Weights of a small GPT-style language model, trained from scratch on English Wikipedia: 3840 steps.
Each number is 200 + 20 x the weight over its row's rms, rounded and kept within 0 to 999. Layers, rows and columns count from 0. The size before them is the row's rms in percent of the matrix's.

# layer 3 attention key, 384x384, rms 0.0254, rows 208-213, columns 256-383
101,195,227,205,210,213,196,222,218,176,223,199,192,199,207,226,179,190,205,192,198,208,222,219,170,233,207,193,208,228,199,192,196,195,230,235,238,206,166,218,213,194,204,227,222,210,217,191,212,232,196,224,224,188,168,212,215,207,211,221,197,218,172,198,184,188,188,210,197,233,210,183,158,219,195,212,198,212,233,185,207,210,208,180,209,195,207,192,225,177,176,181,200,207,187,174,211,175,202,211,228,198,156,217,195,221,215,204,240,221,197,219,221,184,182,230,199,163,185,204,202,189,222,190,238,198,231,192,180
108,181,196,199,232,191,181,197,221,220,194,214,231,178,238,192,204,189,183,172,213,192,184,162,186,202,213,184,217,241,213,222,229,210,228,226,202,205,213,192,180,196,225,193,224,179,187,227,210,198,214,198,191,230,197,196,186,196,187,205,184,214,197,175,199,192,186,172,203,174,179,218,223,231,222,232,183,220,180,201,171,215,197,182,222,175,161,204,230,207,167,222,210,207,208,212,155,216,199,190,223,196,181,142,231,198,211,195,216,162,205,207,215,214,232,210,235,207,176,160,177,226,215,193,227,184,190,160,207
114,235,181,208,204,213,178,210,192,177,208,183,203,189,217,236,252,228,206,210,213,208,209,198,209,144,239,199,159,169,182,186,222,181,233,227,210,238,179,200,207,226,174,188,187,174,216,184,220,225,188,177,213,216,200,255,240,206,215,221,180,249,193,203,194,181,218,168,216,211,200,212,198,189,165,183,205,165,207,209,183,171,178,181,232,233,211,189,160,187,214,230,218,224,185,196,214,165,197,177,206,191,192,213,226,197,207,209,157,229,206,245,218,188,189,207,219,211,219,221,189,205,233,200,197,200,192,225,205
115,218,197,195,196,188,198,218,172,220,194,213,242,207,177,174,191,227,217,226,195,252,197,193,221,224,204,210,168,217,187,219,197,209,190,199,195,179,189,188,259,189,217,183,203,197,216,244,187,198,204,182,187,190,164,224,203,180,196,195,176,206,187,218,171,213,178,210,203,198,212,207,198,202,216,213,178,221,192,170,196,229,183,241,153,230,206,206,226,222,155,182,207,194,178,190,176,226,187,177,190,208,210,215,198,203,207,188,155,188,185,219,209,192,210,191,192,205,159,178,212,182,225,208,182,197,197,175,144
110,173,178,207,224,233,183,188,199,193,197,199,226,165,191,167,208,189,200,193,200,200,208,190,196,178,211,190,218,212,200,203,222,222,188,209,195,160,208,199,252,203,163,170,211,190,213,168,176,191,215,193,211,183,167,190,220,182,203,198,177,207,194,189,231,192,202,213,197,220,186,203,203,210,232,184,199,230,189,185,224,187,183,266,195,237,220,189,222,200,182,222,197,197,199,158,178,165,178,192,201,195,179,176,201,212,178,223,163,190,196,235,190,174,206,192,177,229,183,216,193,180,219,230,193,183,212,214,179
112,191,204,176,192,195,233,176,180,192,188,229,227,170,233,185,199,212,188,244,210,190,212,208,182,164,168,200,188,228,213,189,204,191,225,172,205,208,200,210,174,172,200,183,183,188,187,203,220,186,185,198,212,200,199,199,196,169,154,232,178,208,190,221,219,181,217,202,197,213,169,177,228,180,226,197,186,205,181,196,186,207,238,151,201,194,201,206,206,220,189,246,198,188,206,221,178,210,240,212,206,223,165,186,234,202,184,177,225,194,190,191,227,224,195,212,230,185,195,189,190,198,174,216,240,203,211,233,221
# layer 3 attention query, 384x384, rms 0.0254, rows 209-213, columns 256-383
109,229,150,169,210,204,177,227,183,214,215,231,193,180,177,195,181,189,217,199,187,199,178,223,205,193,200,209,173,152,210,205,209,200,211,184,170,202,199,227,197,228,194,186,182,229,148,189,205,204,192,181,211,225,198,181,189,209,201,193,201,185,220,202,188,242,164,210,195,183,201,185,207,207,208,191,189,182,217,205,228,176,207,222,171,210,196,227,170,195,198,215,158,182,236,219,184,195,170,237,183,211,191,197,161,210,159,206,187,215,207,207,222,215,177,200,193,186,201,178,214,218,216,217,174,180,214,202,212
108,195,208,188,172,191,180,172,160,189,175,185,230,239,211,199,210,229,228,180,183,200,194,183,226,197,181,260,209,195,193,180,213,185,185,221,169,197,202,172,200,173,210,230,231,205,182,196,155,192,212,200,177,213,189,216,211,212,220,207,225,208,192,186,181,229,220,184,191,215,231,204,189,181,173,194,210,213,200,189,227,226,188,192,202,202,187,213,174,159,194,165,196,214,173,185,197,174,175,207,212,175,220,217,229,177,202,212,226,203,197,227,216,206,177,229,161,212,196,181,203,180,235,212,197,206,197,145,218
116,176,215,205,201,224,232,184,209,189,190,209,139,212,199,215,174,223,196,174,177,168,179,218,155,222,185,161,214,164,184,203,213,188,207,227,189,235,197,224,196,205,199,158,207,194,209,174,201,206,191,193,223,245,199,222,217,209,200,191,201,192,196,215,186,207,221,179,235,190,212,194,231,183,246,230,187,195,198,206,222,203,168,221,217,180,231,237,175,216,169,212,223,220,189,213,183,192,183,256,184,215,206,188,208,183,205,173,168,194,211,192,204,186,182,171,221,172,214,206,213,173,213,225,186,205,169,200,226
110,194,225,215,203,196,223,235,205,202,208,202,193,220,193,208,205,181,200,225,206,207,179,203,210,177,204,167,210,206,199,212,206,161,212,230,201,200,211,242,221,173,201,184,194,216,203,198,226,171,209,168,146,178,197,184,198,189,207,190,223,230,202,206,202,213,184,197,205,187,178,160,192,252,258,187,200,136,229,215,189,209,179,200,202,199,200,173,192,206,230,204,214,167,207,242,189,174,189,200,197,213,206,199,222,197,194,184,224,220,219,240,196,238,167,235,220,207,192,219,191,184,237,209,239,173,202,192,186
109,215,186,183,203,167,169,185,200,208,242,221,176,213,226,191,200,228,189,210,170,186,187,214,198,241,209,218,234,186,229,199,202,196,204,219,194,221,214,200,185,204,223,215,216,210,196,182,217,245,235,204,176,207,193,183,227,213,207,195,232,196,199,160,206,194,209,164,201,235,202,220,203,222,178,177,181,201,187,195,189,218,188,198,182,235,211,222,212,231,206,211,244,183,206,219,217,190,169,192,174,202,210,219,175,198,199,221,211,238,191,198,215,180,227,187,215,213,184,196,218,178,245,200,227,200,190,214,227